{"num_key_value_heads": 3, "vocab_size": 1024, "hidden_act": "gelu", "qk_norm": false, "attn_scale": 0.177, "bias": "qkv", "parallel_block": false, "optimizer": "adam_variant", "weight_decay": 0.11, "lr_head": 0.0175, "decay_fraction": 1.0, "train_tokens": 85080000, "max_steps": 10386}
Each number is 128 + 32 x the weight over its row's rms, rounded and kept within 0 to 255. Layers, rows and columns count from 0. Numbers have three digits each. The size before them is the row's rms in percent of the matrix's.

# down: layer 3 MLP down (transposed), 384x96, rms 0.0644, rows 337-368, columns 0-95
# up: layer 3 MLP up, 384x96, rms 0.0869, rows 338-369, columns 0-95
down337 093:145108187109132129068090152111121138141105166096145115155098137084105153178076113121132106189169127169117118106195098118096091122186096103090172110195151178143118118140065146092142135095167126092119136138037121185121133119164197126168071145161092115112105133112131134140115138117127184153
up338 098:128121211157111137118098158144125135174120160185100061144179060084119110132120191149099079162121092141178126078135148137136073139137078137102115098146185151151057113108141118099124099147148179153100120174149112138114170086057098087149148156114132146085107126124153134087108131144164137078
down338 105:103077085147102124127126114132125112076074139140160174126066141144134137113137089127116125070108179144065116179167084144122143114113172116180103096130057107135170156174118140175162131102122106083175166143105149091153082103196133119123151130206132199146147122099135131134116071090152165153
up339 085:111117164080168129106119180092144135139087073163172180107169182057160074128144109180164089123109100130128140131119126138135129109208141132136102089065160135103146116147093113102152151160153153138124159116146066108159131106113113131163129163122086148105104192098107161118096110066088212149
down339 073:125118140099141141162121090123138153071121138106149110124132145158119176018179153128087148106190115161124119111062088111173130166159094100124141138152121093145133110172175080097149164098150127156049161163128090107139153166142104169119136119081182158146165100134126113138083144117160045152
up340 109:047142111069117169176120155143154122114120174151136119143140100140147094157178094069138120152118210177178108163163184157159114070150110123146201170131137141110084182144073138153116085099131108126111159130089129138102122151088137088149120123136140124132089152123155099102080113043134106105
down340 104:172014149106098138122081160143112158175107166187158109114126133172099120136128134126104095177121155140172083139169191134106147136137133140119146142095098105068121106152131161101162048149061121126151178142122132136164086110099146065126142139090094089159141146086144084173119139157151117096
up341 092:117133111092105120199191145127130108180118104145121081156107085160186102140149140089126129111162112098109109088148134127194130142101121146100131107179116145126055141148133130143132125205124133137106159120164094104089136136098164130104068136116091118135163121007155049124106146179148142161
down341 096:138140150187108094106093108118137112154096126129115128147119158107123096115099173108105137096133141113159135159109143117057171123085171088179124154099113163058124101120114167175115145080209159101143057159151219149146142149138149107114146110113155214106080108147078172146110122079109153112
up342 094:081113108134135120139137149156173073151058134127146157129098210093153116113171182092118070136154160143114080129074112175178151111173107119133161086150149153126110121079080138107120097134108156127118112114157102064178121102120186107164097156150187134097126161153141129183118047149086130122
down342 093:140156092112103150103160115103120179168125067131138114167193098128144166125107134170062116132107119157149096202139202128162169136110097133144069141092108120182122138152118125145102110115126122098130122074132163137105230120149056155108130124077075141080144130089157180088114125104115103151
up343 105:108158159108126156176094152140125137114096133167089206127131123092152095172134140085136124136165174079127080108059102128154131136169167120110131098114167122128115143167151075117126129193132123137157176099122158118135112047123113150078094082134114070073162163172166130164095090183105162072
down343 089:140083123100117111176108210162124115083142093191128136129115047110175141227128117153163091164139155180116093145162103147182174119161115139089121142105118093115107125120161149120122148158094162124153134115097177091118113029115089165080113137134096133095118109168146146086103115130111144130
up344 097:148116078131154098077108128060176151112156136191104129067117102131111110123134153129114080141182154139136111086118163107069147061135134142097148136105163100138100143100124150149141100140073150189071168111143135117139078127139107180130128121181202109099147139075167160162104185116157150062
down344 104:158112123123139129137115086119159088138084082080150113141135162137045110137106090129141133127184108085165182136109167165082085123136121086125178142065130179097126034112113153188193145126150106165169069121142109096130142185131121148156127120109103188154087105140089166124161125134132091115
up345 110:110159149187181145055147131062108123166094151135090147114137167106133140126157111145135149129163128112153078128102029140147100132115156133127147101124144101154125194113118152111205196125148102150157134088117174126149078087142111062095114094182112173077152136109163137083095111126105172122
down345 100:100177080085141163139147116177103159089125110100105161195140111108045154100118041158138220078123128069184096156161165140087102155118097145173114104105117097139200132147105114144153125120161085145135088125143098124154107073115139121145135143123172124157118117172161156113138112113119102109
up346 093:090146054128136149113111129070141124198152123070089174102165087117138138128151092143152165167145116074185094119159137155123169120089137174133159145140102141063143199113112186062149136097125154155188139155199120108145140155110145163134087105110153126097112124124180091127109162129090111086
down346 083:173079072098117106144113123134167089103122133150186143133112131073116108076095161118144137109138142129144094155103107136093127109138129138162112113178137154128123088107086085118145127211198182091150132137125123172138134192134203085135183178119099074122122097142093117173121123170075206118
up347 089:105154143151155078078144164143053131107104105140179156175182162102180096135168096153098104094184137134088150168116162094161129178120171093137128162101123150161133077196126157102157140158123097107169134139113134128113090091070153107148094142140053092107100114140101152173132099059121149146
down347 103:144169170100126166126141049100140165151153190121094059108093086168087155111134128114114126131098098129117138071097136121132114099092101129080142164147205097097133149088121144124135150123143109173076113104143147144142193178135079127120134152085196102134152126116124098054158190168125163163
up348 095:187164180113138102109100146067128168161128149136119086063165063135134151119111141085099138085144095167210168116127138101170139162145096160129110140155153085117088090144157125100146125153182116106121093138149198105147130104073082124097112161097181124122138138119181135147065157089188132142
down348 094:074128031167157129126129096124083110126126141119181106156124155150127156133078081138115094112076120110131069163127160160158188164115151099137161100162103134119181114135077102142156115091156156087149165135163083148083107121202158133143117126151141108195185133146109137065102101156138158075
up349 108:114124128112147114149164173142158148158106145131120092142107110106146114112155151118091056089226143158087103140112128157068165109153159191152157059177113184094135118074130143136141124131085092181065133147149118063174161125153099144094093081173145116138160140092148118123102110136154129067
down349 110:104175093123133053102125149181122097204121115093141109122133155162049139123146136125100133085137110125125140199129134112174103142127103127156171110056147149075178111095122148186195117080142136167111090126148153181082107180117128101127148124097165141141141092065125190129105121093115100137
up350 088:112130146077130127078128158099121096178179135149186157182124178098168120103166137151106076208127151159112116049117084111141158126156128128083135155117156115120120077111109193144148138151161104198145181114132127142169097184081095081110107161112174141131119133086101119097087142125114155077
down350 076:077130087126104160149123128183144138062095151137162096149157078123101138120155184165053167114141124103113117145126144128129128057104074064140079087180118104113111165110112157113092125123044123116169150134130083105129098154174157122117172115155098176176195150174141166147141134172120132137
up351 096:151129105217074126077128150097139115133199145102107082093123164110111139150157110115109146096161109141185128167159088152133117068150177182147130152168166134115135146126161139062150190092109182141164185092089113078119105134135122126077103153150143082101185122137160096118085138108110101090
down351 095:096110172145103174095068136159146111097106095130201159100131147105149130142092122120132162085122160129101131120152129123144104123076150141155169119123126125143103124046123149112190187155112094114208134149192089055163122198145155142144167145088134111159104145079091138099117111114110061169
up352 096:154109145149148118115177174150105065145178067156100196098161093089121133159139112067121116121119116186133184121154150104172117108132103152134135090125128114161133102157182151129141116138165119114156168140082149153066140081078110161142083123177160086158146086059105172166100178088151104103
down352 107:047129156074160155124096078122130131123127147135149129117056144118177135099085157172069106043071114122180093117100135128147138107115182103149119182157148136127169140141070123136123162139161108125099132106148105051189162168184127124104144157101108155099110167149172134180160105141116133137
up353 096:114183155093133225093132117136099122116098100119155106151181194119124124144111145155145149135111108162124102148150085130080150145104150171158151019051123108145120184082158126119154097154115095164163126125149123186090109170124113154185117089153126145107137081142174164095097142113146152151
down353 088:118130135149212112127090156141096121091207081100085175104122130082071195103106116095136138109128092144169134096105165122135111145158161128117117146123132150065132143193150135129090160108101134114093107161089111069162144126106143174093161138055141202140110101161122154177140063154142127133
up354 100:105157106124071124151139181168157167147185095107103116137076140144116153084178121103154085075153155143120133229124110128131119071178112116152141163128155096171155131166118073126141149088065132159125157151091123104065112135142154154094076155167072096126144148175118118127115146131064151092
down354 107:124140180090139155107084111116074126147042157180154127152160171132116154097127134118090126180099114146137121107161103132140125164120160123128086046102101143146118103088138133166121094165189138089118121178150146126205130114140031112183138115105174158148124114094100170140083120106097109180
up355 093:111151101159106136045126181136144107094176082105101097199101101114184109101168193168146150119111152162120108115095144126135076062142160099210122139172112180051126123156130126122183102146149075137124145125100127095118126152117101113113100139142057132120132151135163096100113079155119143103
down355 083:143141147130095096155145124150131161147098139183146127070137157115056100093066129083132176120100077096118125156166144116130171203088095115120116112093147053140092149137150131138075122138127190109135132146121123155177056074148116111145170141084161140211117142101168171114125129091176146143
up356 101:116123121100161066122089181144120104169158124140152130141148107158155150173074134163101082115116125106140095100123103159152163117140138144106117173128088115149075172143094174116105131143142133165208139154099121065155057102102091115127130182184193074128123130063106103165138200087130095145
down356 117:074125165118083160123141041131129118092117162149097137129126111127156138138166084136116158143103146108108180193094165106138121138178114085132106034132144138092204136145139064165135169085114121114065145142132149066127169138166121108121142125083102161118089132131146176112161079195141155140
up357 098:103132178158146195083076184128155134120121138090104093164136128130150134121116147077111112108138162116131122114103145135131121169140215203138162141086154184130160168093100114040133146137180097144187154088125116123151134095145100099125065092147130155109090160120168120133113143107102055079
down357 085:191142135126097106149146133112124182086104130102114177161115109080191152132112152140151148155140172080104107108180109142083115155153129105087142168180151110139147163123102142062163120170109128095073058123120123102072127117092164121178143143095108130229107131129159155157091120073071122139
up358 087:106140102069139155088132128100115144106118101144135122087169080114196097164165141150126042117176186101179081085143122114155148164119109075126147154130205156103116120153106140144108079076109172149191122130151120144152134173073133126132101125107142146130187167144103129145132149095049171105
down358 104:170076150135109188153134092120116134098110132108083120084141076141173159112100146115139168117157096137148159144147155186102082100145131153119000137163108104148175115114105170163169192166084137112062094140110117131162148141136126089115083144148119154139095097123125120115141120107188188158
up359 101:077138175123150158133157115083093118145125074150121074121193142144152117154096163119123122100174074099065112131128142113138102110108112154075138120127139062169123153131164078118155107137140173140112199126133059142111149114125210102070122112188061113173144119155166108115091169143168139157
down359 099:197111120135172079134128181162088076131112155127156126132122153061119127124181058076137132115081121156134110083093103134173176137164145149204149138118201136115086100171083156152142133139104138116171109114144151131099084123131112113068109166092151129126109114104140111139102105112223146084
up360 112:158133082073159151163101127094128106107197109134087136155121138126184105186118121103135111062164154154137129150092148110155162149121040099165092107135095150124096160124138124129104113144102162158100147135096114076142134092136123160157123034149079083108194141131200081143106112123130167079
down360 110:216139061136094104147125179101146135150098133142155110097135101133127159165116103154147076046130171156134166161108165110078126150108099119131138125157094107127108134104163136116150110126089106070188041164143131106174160085133112162108131146171111121094080145135137184121078150106193110089
up361 095:103148113093151087202121144134166074098119110137136130162116131143189058116139134052149193143189101049143157093139150151130120117107102156159130158135096116135124142142177099153124086171133114106105162105146148132099139133151157137119111159156092081130190140043182149147084089137175100105
down361 110:161081106157090095107118090165135161125134086136101187169073169125099109133100124103090099089109105131181135169136117113122177161068185095170182098140067197132121156125168140183133144110188127139164088136139149150136106130110104156064151071128105180096087137145102136123142123142083150084
up362 089:088132114098133166155100171087127105159110158155139154158104159097166113122152125136115130125170132128166132094113133112160149141151153154162096096150211147109101148108134130100100056108106174179167142041100114108167097161065161166180088089112116114089116167087193123115061119126100112074
down362 099:100189125118144167151101180082140124127151178179135110150121169099173128176161126123161105131189127102098131078099123111103143149154159160134148144097171137113123143139134154084113054134098132160151135122123064103168091138071102106179071106118127108100126173093188154112024111151102140088
up363 097:152140115148096140126112145118090189140071180133164062105115106140177078169171137073104074108173119207139136113097134125137081150127105143113197173144115125102103100161149122138139113143123117124185127120171097117129121124077157164063085110189102186113162087099123132176131182095122120148
down363 104:109103077118141118084114131125161099148156133107081196144109119139094152092055120127155133147144135183096138133149169148134131079151152167103118108122114106115140115102074192136143187085158108155095117109116154092103152136096109054145143111177186089200141131173081122110107104210149179096
up364 106:125146142131104165145089131116098136190149173111067116167191144103129136158124153095173146079143119134132073095106144085166164125120108194137146116146154154099138133100150090094139112199100089178113148069158184088120136130119078128143099072134125112176175106054120046103113142146162138120
down364 104:148077126160095081080142145131083113133148083174063114171135191141126103117143086118186117106117104111148109162141157138115128101101129128153167153099120130087114074168199171124104161145153172101143083123149066142091164148101081076142149111119148098213145096095089146194123111167150152134
up365 096:087158089069114109168196113052111117136137214183141104114139104092117127139163158084198160146141104130155108153140068083094098117092086147139142066154146162125168143176112129095135099153133094118142111112113120068144146134133080150117115094136168102166114161113166107205133102152127146101
down365 102:101143126098080122108126126140115131101114072109113116155126110138127122139087098102188210139127144135145147138113187157134163101141046152121188104162122119142136108084098106130135086111218152136135133141118144216083152155136148147213137104194095130117143103164066103134071144116101089118
up366 092:077177162107133136117152144158126183149141178163113110132097136095168131141161153119144123126114180163144095109090199137166127158105141155110138117137133138128137106097122072105124119188194136182184150130072110122151064148133072048151081083152185123090129166125169076121077140145101125093
down366 091:078195149168163143110107192151119164143122209173172187098126132098114106128136220129124128160143111126130080107137121096105144142154130117136160128120102150101158092160126099076099078150176130145123149126098104113140096092109088092169091094117166139132106135109196124118027168127113104137
up367 093:095170127103180106094160187126155115199161085113156101128175130103170043168128085141127147112137123124135167035102106117193126093189141145171100077135129133125106093116149126107164159117135132144149160137142170103194165159112160132079127149108113144112121162057167114094107119135113119090
down367 085:112105161146114112129133124196119162064143205077113149163091050097093183111131198133104133114098120144167099161129128069097146101095102104099082138103162119157166159129174105093095119134108132109159078132122082137123129145113117116138202205138132156105172116166169135153144103082154158137
up368 107:066110111129140132137148154116113060151129160099124150098155208137118130135123096127172089198123104134123072163136161094122150116153191169148147158170127176095154105132102141140140091058120124141124141110164060074144072143127101121135119069097100151142167167184169077185124124096088127092
down368 114:134113105095085121139145097086142132104101040099143095120181096152116147086133120162152132087143138162068121093150203127149137135126126177141149163106106121082100115133135114176097089193129168144156145161126139128156188177086134131142131209087061067193081116133147116153134144154126104105
up369 114:086135147144166104076185171131170141184151170121149106118188111090162160134102130128088119154105117144163128092140094056141095083134108147092151146115140162127172117125195160111130154134122079169119184104146149117146110056121099172185125114135103087169120151139131134188121135052094125062